Part of a small language model's weights: no biases in attention or MLP.
Each number is 500 + 25 x the weight over its row's rms, rounded and kept within 0 to 999. Layers, rows and columns count from 0. Numbers have three digits each. The size before them is the row's rms in percent of the matrix's.

# down: layer 2 MLP down (transposed), 1024x512, rms 0.0726, rows 699-765, columns 384-447
# gate: layer 2 MLP gate, 1024x512, rms 0.0829, rows 700-766, columns 384-447
# up: layer 2 MLP up, 1024x512, rms 0.0815, rows 700-765, columns 384-447
down699 106:465502465467521502434465481508454453523495461533470555469496455522535454531509540509523499465495510499502452515488511510492531531479507496492473520518498493461471500487511454542485495461457495
gate700 100:474556466498438477503500534491457589540539492508451487495507491502523485492485487488520458467505516460484505497536507465533530506458518455489497452469508507487523480465470517468527504475468496
up700 099:505466541529520492488495463499537478456474484482476529460502490510498488497501515529531501552523513491521494493485476466525491436510526481508550500470464507513542456496487479572482515510495498
down700 099:446473475511453507495487551465509539552517515486495466452504445489543517500487513515485507486503462505521509496523497525500481476466481482487500462506469483513510509460473480496522457512518500
gate701 095:516474499487497549479473486509565523571512483487533484443524462516482536519514486471505517507493521444438523489498504514502480533516535461476511526487480509506495506506493493493462486559458526
up701 092:511529482509547526454541474513493513463531497528462496506523543502478475512485525580528497501471532503510507477524522530509498523542528540473456512537534476544478495519522486489541488485499523
down701 101:494484500503473474502552497479515486481480509505492524546482523511527541452491518511573488483535544524540514470569474516498502491507541500534476472499540455514496545524471508513538441511536472
gate702 087:495507488497469486547482475487505468525527493467480474509490482494504509511481507468480493509502507476504515485492515455447491537515514486509497491469486484522545540473491516471530495479546528
up702 092:488500470526478512526489470476496566514494532548498474553502520496457482542508514527529529473484511511521475522533513482521514469483539502523504506505497533456485476481524524476468522538515493
down702 096:501478544506495493461545480532503511480495533486511507516475493448532505492516489523475490481487485512517492503535502508472492474535514529475517532523548528483533501470499483515509517477482491
gate703 101:482494496531506512445503516561495518417486478527501537472524517475486518484483519527521484509525475523502507481491487506515542513469529467547497477529498488518520469486464455493538495487490483
up703 100:521494506506457522471509479448527507560459507475463505521496473508515493487497503481471535537497503538532495512463491481505508482489495506488569494434532492476468501499515526485498499510529529
down703 096:494462522518456524463518471512518524541462521503553482517493470500503490467489535520519494504481525488501499475516496474476465494490480480514518527482533537503523472479447519498511541492544506
gate704 098:497487522507492471498446494499506545509481524496448478481535507500487522474531497489522527522462484470520504549472510501502483461510447493513468446486498531495530517504517496471492504528474486
up704 106:520528445469539534501513549495480476478479486476492472506510503534519503494510510494481467532454511456476477480530520520477551476466466520524489516507509469538496541517487466476481480499505484
down704 098:491530526527500532554519519503489502542483465510539558512509524472530508484475506509480488503478489492492474473532535525479500499460523493484489494537544476489526493451465526507474509500519502
gate705 091:507527490514478533460477507475516483507514485507458501465469494466460447487477479482507517492526501514508501507514513510553494548555494487469503496513484469440494506497487512467525499509504467
up705 091:509499492514522544479477500517501484452527507509539485458513497529444465464508504550534521488526502519506491508487492487533503500547492490499507565466521450447505520478469542488579523531520459
down705 092:518481476453527528511517464543542482531493522497542501486488485521460482467507511505471535504525481471541489506490489471495491522518492478493489532474513503461508492489459497530514496494534495
gate706 116:461521535497490492516474492498458491500508489552543498527513524520520510501492505525518477481471468507482473491502454519509502463441483515488552504573476482514475528491517501469479495511541520
up706 110:502525522469504518472518515485508500451509493513494515481528519541493512488513515550530482497565486499547532525518512526509520500525524452492497482501517492508481536498506513493554514501526472
down706 105:518503491493483515519542520506470534460511506480526532516523496508518523488478543514500494493553510503519498518493529520479477499463531517497520500488517508500470527499527517468493505563531494
gate707 109:488478516530490514492517501537526492485469520463503499502503538502484517465515551506510500539514486499493465533500518525500494509491477521534499546500491539491495519484487484495477515445523567
up707 099:526502502525504517517467491489479518487486522492522544481485530486505547471489489544490500530477529509495535500495502494486471466509536482479459498476522477508465500469460503503518526450467468
down707 100:485506517484491531491477504508475470525529477455500499508534497506477498498512467465528505540487463461471515511450522520491537517513533528482494493511471514528470501509472504449453474497543510
gate708 100:519541519475501495511520507509520522501491539483516453493486466553499536495462487478512480486487486499481508526504501502497509536520499500532495519525494449483500520522507504488489509514493519
up708 098:468455554535514521495497504490491494512510530475451480480541540515520495522522503461560501480525477465516509554508553501526513500462463474498512472516504518518489524524524482516537468446485495
down708 104:494525466545509507484511511483540515497494546490477459580477526510489508530520504494517490509510499450481531450481534479520505442502509463492480502516496524522473496458521541500475524499534484
gate709 100:535522533541501542461500505492493483520493464490521525515511524492538541498547454509510462536468539488470482468494485517482503501529459519479512512485494525512514473448483515483498530501475495
up709 096:502449454493474471498529473472512542523492509534533445544514465553505517456494503531490490502512544492548509518517485503529485478516459463493499479456535453490495510482536485549520473484483500
down709 101:534507465486469486452505512555529486523520468492487489514514483490569518471491524556485495538499493533496480511511495493507493487500502501487540478505547521527505527459516497528521450512501527
gate710 100:479496464492517510509515502521593420551502512497537501483517525473525518500458537546526515485505504484515490491519467466486502495493507527531454482453490515483533506510491574494504550507475466
up710 100:502464546464503505474482504478470534454507529486482541482521501489532479524466466482481498520474452500480482525506497517535488503516491499475526518501484486503503485526474457538478477492546501
down710 101:501508488511491510525480482500470518484517477501471461522464529439515489502472474482471526493497486488484504534452517522518489483490529488524486533514513517447517469475485520454499501492482451
gate711 099:515493503491461496497497455446489500466486474520508478477465509501470497491528499547549506458497485523525487529455494540523463511538465547504498481474465516489496494525526544539492520511524532
up711 095:494519457472523520494514493483480519519522494481515492531523454523503487514450501473447498485482507471480527524533505457466560502449490476523514507537482552472493495496473464501475511483532522
down711 097:542533522491448531490515542521500521544489472461508519479550497509510507491480495472528457488532482486516510455521525505495530539471470456497463513518524506517515521482497517493496451508494527
gate712 106:520536498516436480461503490488467513481480490503469548457502471515461488457509490519464547497521517473502508482476545502477510449514487490484448457517506527526491537535488545450503486510494456
up712 104:493471463498483507466500555471509510480537522469512521493486458526488512527461537486541448463501486525493458524505472470470484535513528540483521555527476517472519467451501485503498546517464490
down712 095:521520518470470540521490507486508550504530471489483489484451469494473526470495451506498488463549550480493489502508518462502505491573553485495496498485556518486496549505498484510479505454494487
gate713 110:514506522555513501519501493448475523480459457466508474503545483490492494520504473506510469477490514502484519491498524500490456462559504530490474456465496537508506515474551467499482531507488503
up713 103:547543496576475505539465540515488481521499501505469477512467451490504489474512497536469503507510499505526488483499454523470521526496527515503409518499492508498513501498487478519527468474495492
down713 106:489494447512478506513506507508521500505515497492465505448446483474532499553508510514517503489465489482490492520518508464544472514538507485484495483465473498459476473492455477520498511532487455
gate714 094:488522463530491493456502475521456518457500489489475508491490484445481512531496487509451525528517505485503514493477483504460500482487532528510487530493499457500520488512499530502458532533484494
up714 101:510487516468533514483501498467500467541512458504518537550536486517521468494513500516489509410476526510524509485472481507474468479531465543485509455498495486513447473511525496498505490472517540
down714 103:490493519513499468486497460485471485492508491482536512474479515464502500540455510424511478520477472535510491503480508486497516475495518501525471525453482516485556514469504490510543510477539501
gate715 106:483506498553498507494519526476511484476482528495523510441520538507534555437566463516453503535442500520508498489514553451518564493497521527468508508474491505507518543494529468535519497453510516
up715 111:530548483485451486500489504505461510518490513566530535487458510515520537539546450502500482487454555531471529506458505495510451461491505477522491509503488487515507521497479542545498475541543434
down715 104:440478504527462507514490519483517488499474527516502513519488435533456513500522471501522535476537526511500470533509505513494532534513472528485498486514499457523478480473479455473466506497489484
gate716 096:500457540537525510506549499510499493524482499493498506470536520445462474516488544507493520499532501441526508529485523511483482466520505525550499442494512541484545500504454479501503530455517540
up716 087:483511487496532510503513503486499518514526516500461470469470501504489525476482497480519492475517528480520537459547545469499439518467494485433499505525434517490484520520517465499556487504523448
down716 097:520554466510525497487458483492487509522517500528539457535486500551529510499510508493540479493499471531461497464524510518508493494517466492500484539486497484496519478550493539498472487442489547
gate717 094:521477519518522521501509507500529562501530500495481475493507461509526493541489538482494504470507508536516511497470475515520523475497438539470516522485466515491482508506499459483483491518535517
up717 096:497515474531524488525471521531470497469498497450470555484468520515503528534479494519520512506525499475497454472471478479548514523486543513516555495481494521521518476483536500510466509512482513
down717 100:527506496492474477499504552554484469545498498523483517471485482476493524519513519529522490517473501460531495502468519518523534538520492522497520487543479489496523505478478511491451515460486491
gate718 098:505520494458514513517505529488514487545504526534530516510514503505494507508466472550493501500504515536530501480501516498496516480516505498498499532509497484488497490516462502537501545545490534
up718 099:477510547487505539474483529482494468465478481434477490504487508499444492522470526509493488533517454512538517538482504523514526475503497532505493480462524496454504476515503461492487501472503514
down718 100:516478515499526510484488513475527510479505546489478500519471506486505479525453485463520501505501453495508491483491503481496503474465533507495510499469491450479478512499503491494490532476458485
gate719 107:510535513472521498545489511480497539463502496491483446513543540480509525461482489506524446510509501496497514496513491505500536549554516511514538564489438491514482481468439517457494514527467519
up719 107:478437476504451462462514484526489519532461462485492517476471487508537453516463464554480516470448484486534498502518448470512499506541496488488523488515517520523448511483522500540491457499474495
down719 094:503449510468485477494490454491455483484518479489456516442496517466483491491486502520506529512497529510495497476482449503483496492480513460475464490499460532479487507496494522522461511536530465
gate720 092:497454511498501470483495489506491511482539487490521489515549562473495520473531514552441505496474466466513540475485526529489499534547472498514531526470502535515453510476492481524482506508515515
up720 096:480495554521511480533461486500555516528506490510491476547519478510486499505485503472501496486456481493522489529533518501507509492506484531514539452509521525533502514488499445496531434497523495
down720 102:477526471537474555483488490467472508540509523501491476490480447512491515516497509458500521481561511515483511500489495468493491491508484480452476498464494496463529494543504487473531502511551516
gate721 104:459506527505450493455473491516521487506493495452550518529474496478527444506466504521468514493527507473478497521567520496483552519479462479485452496496518524521481513479501496454522474501524514
up721 110:462472510490523499493476460470498441496520559460528507504537528515469517523544508462495493451509489526519534517502477459481514496543509506495500514503487531495496486475503477491513481524481543
down721 096:498512495519560552543510473517501469500512508480464509532492557476478489534533456504442483499505545527482537485489458502486524505535536506495467536481536493483487479543484464451473500502465451
gate722 098:502500481506503520528504477522476484513498538495482521474514548504463513479531494519469498481463456493537506545498541516469497437517537521481502525506537493538515502488474453463494483480523480
up722 099:506480512523488456510505480463524516513490480506455513516497464532516487555559533519504535507493506491447515448477472511492500502486510459482512485488467525518508485534518517505504549543511489
down722 102:517502496474503534474514496518517515518503513507533433500551480526506487508494526492495421511518504528494532513452505451515493512498490508500499485503522496488520502499471479527528457469532520
gate723 101:510505495520509505513503541495507485473527478460530496527446491484502542529511496542532525514481506511496509488473458495517531477462513502524497515491511506498478483519510500510481504475481527
up723 103:516501481482508507519491491504481465476496530508480491528446465475485464527491476473527533483474483492525475458466509488472500477467490488530503505503499510457487466477436485539485459475532505
down723 103:547536487504470475535534515555459522487519491527463489527534521483480471550513493497510456515504462536514549483526524504481475509494536461503546477512470498514512468519528503453495476473521516
gate724 093:482524496498517502512468496537495493510490516466464478478513503534512504447509535475527497547478465497530520485503498472552469473488522492507543470493502467445511490444465517522446508503516543
up724 095:497456528481540516480489482492505461492507520463504443493487478482485508455497542495479527494488489441497502491516480485545459465524519532506514512519540512497493476503496523499484493502504518
down724 092:495460506503512481525465493517463544499521505478508505495496511556483468506445498490515534527492514475503551505490462512463515534470497535546460498529502513506500520519467550528494516502539511
gate725 085:474488489474504468512525521504483470530496514500458486508477546499504491505462486515476499524507511461430485484489505464505478511504495468532477572517477486488524502495518496514431480516495529
up725 083:525537517519484480436499511478528504498513476469525502533541471508496507519495515488510512485525492519542498525490492513531520525528561486485517459493536540521506501520473527483532527462518429
down725 097:536514526504472469516474507478493495507522528536467515491509476480495492487505533487519465483505487499500487494500488490474508492500492501502477507494545485461509522482519483528483537486447528
gate726 097:508518531517519505517545477542484486462496515485512533518522530512484490533503512497487520487547494526471550513519497543487488470471517508451492555496497469501490510503524486530468471482460491
up726 108:482482501513495505513577438487470545482511512499501474479512511492517515470516491479476513533500484467466490472483486500516500506525471466506450538500459555519502524517490515455521459508473483
down726 099:492498534482456495483474502486475494507465521563489533550507535489533542481527510548484489464540504512512478499527534504459481489520528539555492458488532520499493508528434522512526500553443493
gate727 103:488549469541510506482456524478475483539499454525531463491519487477480463496493488525463525521443504523497537526509521519490509482508535523508447480484529491527506511561497521497476524465474510
up727 100:496502464510476510492506515516527513555487487497499513524504496509537495449475506486528496510545514488500476491505555480507475499561470463515528532506431519524471492526516479541499467531533507
down727 099:456498492510504474498488461504490493502480494509569504517499523504497498493518532493527456516506508502477525501535491498521479467477529518510508477482520501486470507469501502532512518502537500
gate728 099:513516532533523487484533499521581452496496478529510449509476493541528495501452552469490481489543481536529482516473479538522510530536508511495501521508502497485508513523504462507528519486495474
up728 106:472555505466460456531458495499471517500522473470490564524520479493469480490546469505481526517483495480500507487497552504496546507509550479473490477462514551531510485541486518461489482496542548
down728 102:496504471525478480481523510502514513485515478512511509461482456505515500484473468502529524493507527541527513481528542484450489478504528498486499474504476459501509483501436485499485475513562530
gate729 101:485531524496478499523495519512512538474525487500517546493469547516498486458544484507506478501477508493474531492549485478495508483524472503523493530498538497457499498503493530517497488442541471
up729 096:480456495527534496460546476473494514469492489538523517546491480455469477470469497510432574480540484462491516454537495505475479507510490463489454481485483509490488532504512559514445486504489522
down729 098:478458528530462470494506522501502494481505498547534504483492498512520512529505546462529512533494525501528540501436483522513505525504451531513502492509534492531476490495473504497499520527475531
gate730 091:486493524495483496496512517493490540472476478541497533499477472485522508550501487545496519480464523525501502496526486486479509495473529544520521516518538533480519497514502488513459517496453516
up730 092:484533514424527494474443531547505556491496481511516530514525465506469514462477486533481557492520539540482480452547523448484467499482456545517512494517485491560531504492477497510469540482452507
down730 099:466490495479486545499464517494474542492509481491504540489536466498529500540524520490509465496510521481508500514484491480524503526501509465525498537516503500521487469486525500518511493533485524
gate731 099:511510462520484472499516494480535441532528503485464520484525511470520486468488533542492499523503517477522513543511468506505483514489509482479504487521531439481495484529505533508510517498509516
up731 098:490460495468437471542495516519496536484474502471484497508477521500516512478491498502539470525515511528481481507483496471498510500473488500510526498539515483495471536486490513468508490497528507
down731 104:461487482487482461511484529475537491500495522495489474501473463478523483446493539534513525461541516485466496456520494468527486502489538471496509514496514443499510517510488541539495459466499490
gate732 096:514485543529481515500529492504486521479482566484474539498442463477523501509522522483512564461523505493509511531544490475529508522507526511496515468469503476528501501507522481510509501510477502
up732 098:512471533453498507498491514504502485496501474507464499498489517508457502489510504471483472537462486518482477554495480492538523533462507543484480501478514518498505480456517512524507523448469524
down732 099:507489518500514524494520564483524487550476491518517487520518510518487515517466520498484433524492503491527521517482560532499537507485498556509521525497485451462509524532531508513508473507506513
gate733 099:499521527515481469480476442489525477476544487493506519484512550501476504477503533483526508514482514509511520517501455534486525490478480480475488518507484494543483500464515467522517439521513517
up733 100:482504507535569457526530484489480506514503501464483508492547521505470501503506517513497470526509516558509524491539489533494481513507499506462514493491511482519522522503533479462502481452494511
down733 106:549448497515471510491512424484522486531522528512558505485463532553482473538470479519483506486517526485469502512503472494500487515518506535443467466535476539492521568497490525510513513506485538
gate734 103:553516511478515524495528462470501469492473455492528503498494519514488510485528545475522499537490483508473511496505508521468474465491494466490470484478503444457519481506475509539475530490518517
up734 095:511532495480478488510540524500496507549498483490498495517498489485464500490481499517517551500507522492533497491533504539486478524507477526533482470464496493522480518506535507512497498488532488
down734 100:490429559525498492517535497464504489522540477524484528485482511496516527510473523507447534476500504503490463519531489523508492490499521497465472481492482489530533526536503481485474488513471522
gate735 083:471561500485482519497485524518514526482550527488517545469481484506448498500455494518476490488538505505484492494520529479571523505470509557526476446490467532521492490489498485485527479506464529
up735 079:466547510463466523515476472508523487473522514507556494451497497512505448498461511507455502498510496522482495528517502440552519508525516498519501463516469489494515495502479509506534483504499521
down735 093:475504499511515532472506502498498525490530478526511500472453469494461523540493476547510511517486495499507473499489509494537525484470535544528510531478476507504458520488482463501556418518534542
gate736 099:506514506503496504492495489497481495496528537522503502459453483494502551519517552493507542503531523476516453495508466492519510458501471525554490490504507495499503531455471501468467511489509528
up736 097:495476486470469460530450450502575485474517497485515469497476495523523521495448500489456477500484502477474525491524466469508499523498502527547550530510483490487485514499503462508482523453544551
down736 102:522513463496557497483512453505509492473535456508518513491504550518525564498488483507465505516501533518517517485515485461511485477518501492528529484441528513456514528517475514502502517470524486
gate737 098:460490534499503489526489531521505520459460469489514493474502514496514526502506498501477494506514521531506517499529490498460509468484504483502490465488486525469490477458544519473512506457489513
up737 096:508493487493500500476466504481530510489525488481511502495494496526508491521533537511499525496499478519477486498487509510520506471501510519508466517500525453490515456506499531446507558563508503
down737 098:487486480459513464518477514483552499472489512497494508450504445495487537502480497487508501481457538469488537536520456500528454528483492485509496525489537504506513512566483481493515458523548482
gate738 106:521513495525532458520489475498452460494545553512483516520507519488468499501480471459522535478527518528525517472490534496447472493506506487475521464505494535485503509517546495513491500481522515
up738 104:509477503464510506490525505445525484527493509498533531559534497469492462512502487514489482506544510486478493478513545516508484508531496518503492490499533504485507508485501511508534502471449538
down738 102:470482469531539533514504493459516484495479556519505462496505523512488515486516493494486524533486513499507488481510525487507439494570498469479465501497468474451506504474555518494508516432499524
gate739 098:506457526518499551491517486516507515475491471530514479518489473485524526481498523499544526539499475495537498462482465541579472513522490529469476520533517480496497512512482478510513522449533520
up739 095:542510534522461559483510545511488481472507488498510486488491534539501488474499516502515494519511463475497486530492496515484518520516500520479520528520483480475531475506466495528503510550517530
down739 099:512475510532471505495492501498537525482466531492490494492518424513508492495461470478479506522539543523489508505476469537519474496448521521515522497500502508496527500500511464504507520473531516
gate740 094:487459484552491485518469473506510515518514501476498464480492507492480511545486487469455520531480519479423474458496446482448496476524550504530540494522456476529503529477499491560509520534516511
up740 090:507520479529488521501503505511447507513482530536497505513491481545509468534472568495487517499502528471515485514485478489461496485473491487537500513545517505501559513486532520526492476529491492
down740 104:512448523471505487534512503505465491515468507507474503471488520470446499500467512468511506477484509491511494521490526495515524467581513520511492509460573461546476554518449497471495519490481494
gate741 091:532471540505463509513527485513514499509479482484479479493538466515503470522512470490483507506493519547524498500548502460534546460529482482495472489518465535519490513523458499513491502457516491
up741 097:519531494473514513481527466511475492494464489517498464458497488477532493488509503505520482470502498478519506465516484530505540529452513486526492526468486515462501526513511457507467536503472506
down741 095:515501541490479503514508491504495509545511503525548500556501486510461507482501511557473522458481477495475505491467517542498484497559497543541512462533523491524531474472487509508530493473525514
gate742 090:491514522498524528553505501462504543458458551456504454483485484512502487502508505498506509553535513494466542516475478516487535484475521503503509529520526535534514504485459486523514527505506461
up742 103:530528475487478485494527515471481487504494493506495519489466531535472451528497490487486494433482495536491490517549460502524516521539457547482492481495466502498488480499505521474487486516453526
down742 102:540520512492470518452462518493556459513517516512484521469502519484551489501525503466448483482477460495501502436503505533475497459505491514485518491488534470507525493506534446468499480537518525
gate743 104:483502492475460512468486489483493474465508462481497497472514516494536499462494498458552532510561529460490515514500487478486497517525512456520525455521513477495468508502523497429540522507543471
up743 099:536504495469441466488504519489494527485465427504520520516503467469520467520473480528510471451497500500514498451473484496471496492488492498476499534497499481494521494415514521502492501481509486
down743 098:473524521525506475513491517484471474531489492470492520483488499493465496477544463525514523489474446471526457461539485474482515481453535489504536497503460474503458507494505521496540473486555532
gate744 096:522477506464492492494454485502476525492491438525509523491497492485522491492470504507486518496522450475454523557499471510501503489509511535509528547499495534493490528481509508537518492488506505
up744 096:497490525468495521527511507515479524450518464499524515503525527527515499506520509527525519518471512499467513504541514506514493514539493515488496532475526506485515492468497492515498488496482513
down744 102:498474511475498471518494491506532496463516498447530461530483490485500507455516508494498467480488490531535464485475492490467529527483480556491521521513507487439485498496519549468477506492456516
gate745 103:509536539459497530484442470482522469476485527537514477536527514495508479485464491538522520475468486463489517478492485488470596513526486505492499551510478519532492478456524453530482507540528519
up745 104:519499494529530520512503532534516531483509481465505520492496564518509517503527523492550484496509482479534486485483478510492462507469456478501509501557499492481497494528505520509500501453505500
down745 091:488509487526512538520501499470520486516511507484486534445494472499481516481542487473513504497514512538543534442532494479509472511506475486538468509474465493453514508530516552515469489474479475
gate746 097:454530508492502482469481510486510538469522497527519545513503465517459450501452447474485518502489542524490478459496545538457501520472473457516461503511496518516520503500520499474480530503526497
up746 103:531484470489505512451520492521546518527491492528512499489484527470508531535522522502438494503530498476506500440546501467592494497503520519471551467487527468528500555466525515503466476543495499
down746 100:580510481506498530522510538481496457518497468491479517502486510546514502491505507511469518513516490470485494502576478477514493511496492540478520508557490500495484532522494513499485495479501497
gate747 102:473467500483464530491527436455493520445490535498527528451505500470494507541518439522504487499465501522460510492502477489535526493480508485528522524519515517511496492499531505479484483518506515
up747 096:479507501467499519515478438472479485488514514509502482490456559455448503489491486488481497532513528452538514516503455530540506526480466476520522420513495503522539492511469500518485505495490459
down747 101:503499481507550497465478461471517478486490508478525535467507496507498516545543503517519472502517468495446512485474546470525509497508486523492531487476464504494463516464539473505483485486517516
gate748 096:483511504537538503462469503496558500502465506534497446501485514498551502485501472456469515507472522531527513451527502547525478512512489545470465510520490508448498519533475484538496484525533494
up748 092:488495488493512525503498533486484471513542502518559509492528506485461532475475511530511466512507498458463492509527502466488549510524539523539519488497490498488454505495537500488521502491492496
down748 100:510528464529454511525478481556473458477497493467470527499477494482465509525510560520509488505495499479473491538499475458484476482501495493495508497526530515556498501474487483442482517487510500
gate749 104:506493470522508515529463535525489493480486526516494528501499528503489519514490491483494439513451525503520521508488501510495441502471485497487488467516515530515502504489467510510507490554506520
up749 103:495430495490509468531509499473517491478513466470536504465482506542509485486473506511531509453502518517483503504478509476551467509483501473513516539434544515508552479489489506513496471486538511
down749 102:469497515501476473508515537483490544468523509546497491480482527509485461524483509475518455489515492483521467514533461501490499490487432509500477465533533480509486546508431508512494539520482488
gate750 108:514511486447483516464498498547445464496488454470500529491463553506471488488517499487521517491470518499512506486473479517510472520513527494514519547479487529496530483492487489490516517475507530
up750 106:462505504497491533521483481465529512500519490505534495504513484502505468493548509499489514479503489510488557508503537524512522463471483494484518489478505524513491517543522483554451492509445518
down750 098:533540516522511457494533504477527518472507486480480512496480474478499481458487505476475487501488501500501507503509473490498490532468500511521493449498527398504507491546535494502481536482512480
gate751 105:542514536469493457531474518538506526495500486496494497479504491489491474464524502472520483472522527494551505534497483543517518502448497551521462494462539483490523470465508519524497513519469516
up751 104:550508539483505494534467461543499499486486509493532513503492505502490520493506500491522496495503537529543537520521500505472484472454480491481469485465495513513523479426495526470457503518488486
down751 095:554490479487529500551517509495513493501559493476507480497527448502514526516458503512474474499509537477534478490515498461489517539510488528496463474528536492497523484524465537492458472472477515
gate752 091:504485527533459495515495508495516507501497500499495513519510495469475465539510502513512517501487515470501538484527521467469514502445521519527437479559469506471487489481487558493491542496480520
up752 095:487529559520506527522541469472482510489494469504520466470512471486420478494552510520463478510501541447527536470503489510481487466481523502509472525552479434531517461508509505479507479514482486
down752 100:523514500470531473507508495496509552543492544512491551508484538496492486476499519500494496485554495519516514490516484470515507510506491496482472500487488496498490484498457506512491505547491476
gate753 106:497477531499530528467496550442499479540461484529471498486507485493539489523473510525476523524519497527480469502522529489486460508514463495493486478489474489519484481516501512535486475487526541
up753 108:519472526489476503502505494547536491487503531544481516504536508481482484498486467546500476473472524495543549507527510477488514488515496526502473525522522517494529497546526511454501459491493513
down753 105:519513518490482470485479512528504504478490495463495518516468523503513538480465520484514491528488489471473468476472487518510450545467520518453472507494470477521509473478489485503464514474486536
gate754 102:478557543486473523494504545521520505515521473500482494494530512436519515485510529500504475473504495490491516461532528500521457479485520481507490496484481482486544495504510492545486540475509522
up754 099:486538529486535483496472529492509492464480529517541435500494504471510493499521502495490490465502480508496499462510522503514504500510497505487489501502565509540499507477465513532455527478532553
down754 096:459481494495493486520499525465496506505495484459488513472532501474461476480497490518518495503544506497511472512537440498505499488471472515511486493515510525536499500519506495500520575521471545
gate755 092:535554460512515490498492496492482502467495513509512517485491502544476525517507458497518476512491528514504520503522523501540465499483499516524513511500454489509500495535511492512489483466496460
up755 098:489522518462487506463516547529549499533501471477463483512521517518475522542501516487510490483525485503522493495498452516466517496492483479465473512502505553511493492499510503503536533500465511
down755 094:497539477530496547500542527476524467525463495482503487529527524520499474500508482470494510470567579488507494554522509500495510501459459546515487529519473512478488521481493508541549480495478517
gate756 091:523499485525470505488492458494475436490510483481485460483500462484489496460502541480476519536519504518531523496514525522474493521533502499451508494488477504503491505503524480494531499486503513
up756 090:523475439486534533485513470479483484531476509545495463526467497486470490511489488491509528553513502528524503513516521499470476501533476551498503510503486478503534475532484480470518472490490484
down756 097:518497494473540518473472509508474453510480489532505507458520496466513505512463483500460548523501528532508502479465504501497487487536519500531475513525530505495489481491501460516493535496509526
gate757 092:510537467488462492500518453509501544528492503479482508453502484512526519470525503508467534557497524547490490506497478489503535475546487500488520499510459487502514468504483478467482471485517490
up757 091:470513486558487509483532465489505475463483486486490513528517522455499525461513484503515499453497465511496503503467481500499511548550491489523532507460468529492493499511538499494451477478552487
down757 104:485479509493496521523558522466505518473476496502497534536525498529510493478480572516542471494468533514509465508468505479489519509487449520491507472526470527483465508506501514436486504552514486
gate758 100:533524518531494520475509508495459529546503490523488495494495504512497512540544460496446494515522479478487502497499522465531528469515532534515509478489506514490518530522525509511535490515508464
up758 094:530543534492514516504488504530475500503517510469486456469478501523531520505511502493494517536512496494519549446531452506516497510491541510500503528522497492510496499505522512540513544465512511
down758 098:521489503527493477518452476520486542500491529505522474539534519498541487467495516495501507504452516477523538492501484479495526523508549479518464546482510524513506501534519501523525482517498520
gate759 100:493469540479482512475545508504492497505517483535502564506499556503498547507522558548509474510493473508497500493517497488504536494499472524516480478498497495502505529533511510494519561471530482
up759 099:518514497516477519515512495508455544466529479480545507477507528510455520481533530495489478484451510499507485492488489496532502504488450462505501488534477489514536510513508483485535520482507516
down759 100:500499455454520503493546433497465486550482506507507494510488489533483511487501519511460507508503479519515495465504487489461551538501484534490497497495493487497519487497521511491521512456532490
gate760 095:515479522517501484500490539513521442541496481525511512503527464499499537514507458537530506498510485465484503499530510481472496460490520473498504518521527489479524572570481525514487479505498545
up760 090:532523509484474481500529533525497508510500495505522522498470477528447506512482462495488509490500529464479479501460526508496496474458499547476516473512521499460489547511474500517554500480518531
down760 095:505544503466512507538492508471506460478497483519494484509482447518481517520506482511518438496524448499503516524455530461486458501463493508494495534489477484499496506504526523550509464474481444
gate761 101:486551497477450480546509513540474484508503491474497487477477487470480513543427492407547482520480509524481517497496505460474537493478484479508558532501492495481527496526500508484524490477505510
up761 093:515518449504526523525476530514518485502481513502513519486447499466502498452545518507485510516517509488519488532512482496503476509512516502498534464518497506485550539454539512556498466460469501
down761 101:504474482483534481495495517473537488523484499544549509447509494469483475460533492486460474483511504484487457493521483510526511518499501484496504486495465471491525478520492538546520511482520484
gate762 093:497518491464464511477495508469509500569538533452477527502461472518474541439470522472490523482506502448495492517474479482505510535503552475483465489493508505481468465484504519511542494509500483
up762 093:469490509500520544501508526476534507521485490503471491512524509506495493494507462514485530537508475511528452505503509480520489516514488502460508486501473538450489475530488474489520512494542523
down762 099:543484527534507515518505507523505500465502481519494516504501527475542487481513467517507477509500482513474508480499537500488482455526508510536521521519478473528501508533509491508481466518522481
gate763 095:455510482551496491481490487479493477529519493491476479464499545489514500465502521502551493483508502492511522466527491488464537471488496484498524502512496460507469482453471506505477501502503525
up763 099:510484473487477499502533478503528472480468486479461529487484491542506440520513495486507544479492511463490519461522504522494484501495498536524499487475491494479510464513506484513464498525469471
down763 103:522534521497490522476503497513501511504479538508481479539518490527458513513562480464457500480531462528547493502432456514534514539512485532508504494514505510503556483485520507483492486479504510
gate764 102:535518463508496507496512509474514491551508445425474515475491494480499507503518503522446496549500508487514517496491510501548506562511549499529501506522555496534480516498463496509506512457495508
up764 106:474480484463504490506481516523533520479515527530528468500533511488509485495480454506508493477498504518531518529509517543474452475487460486481503502493526507504510499487503484483491476539459483
down764 103:497506519507510437485470505466478492484488510501490516519491500471464507504491510494517501494491490476514524542537538504532490489458522520511519480527482486518504494501486542515476474468498500
gate765 096:479471496474462502478478529460478472447512527527513522500478501548505501506487535500475491515510526449507485499542470480542496519472516479504503425484459493494509512541487502505490501491479516
up765 096:474492510486506536531544487489500497460481495504471505517502499540465475480507484487507493500523520478501492465509492512499538491458477466456497448461464466494475524551578523517490483498525502
down765 095:497483511475483538492476490458499515501527518501521492522468539487495478512469522485477459500529498484482494469535500497537477486483492554491482505494495485465493484518477484479502515481518494
gate766 102:470536461484478549516485490466461505470523508458475508524509563512504486489463545479529511501480464515504499518483545458498490514512487517496536511469478490474552454489494475524452492504515519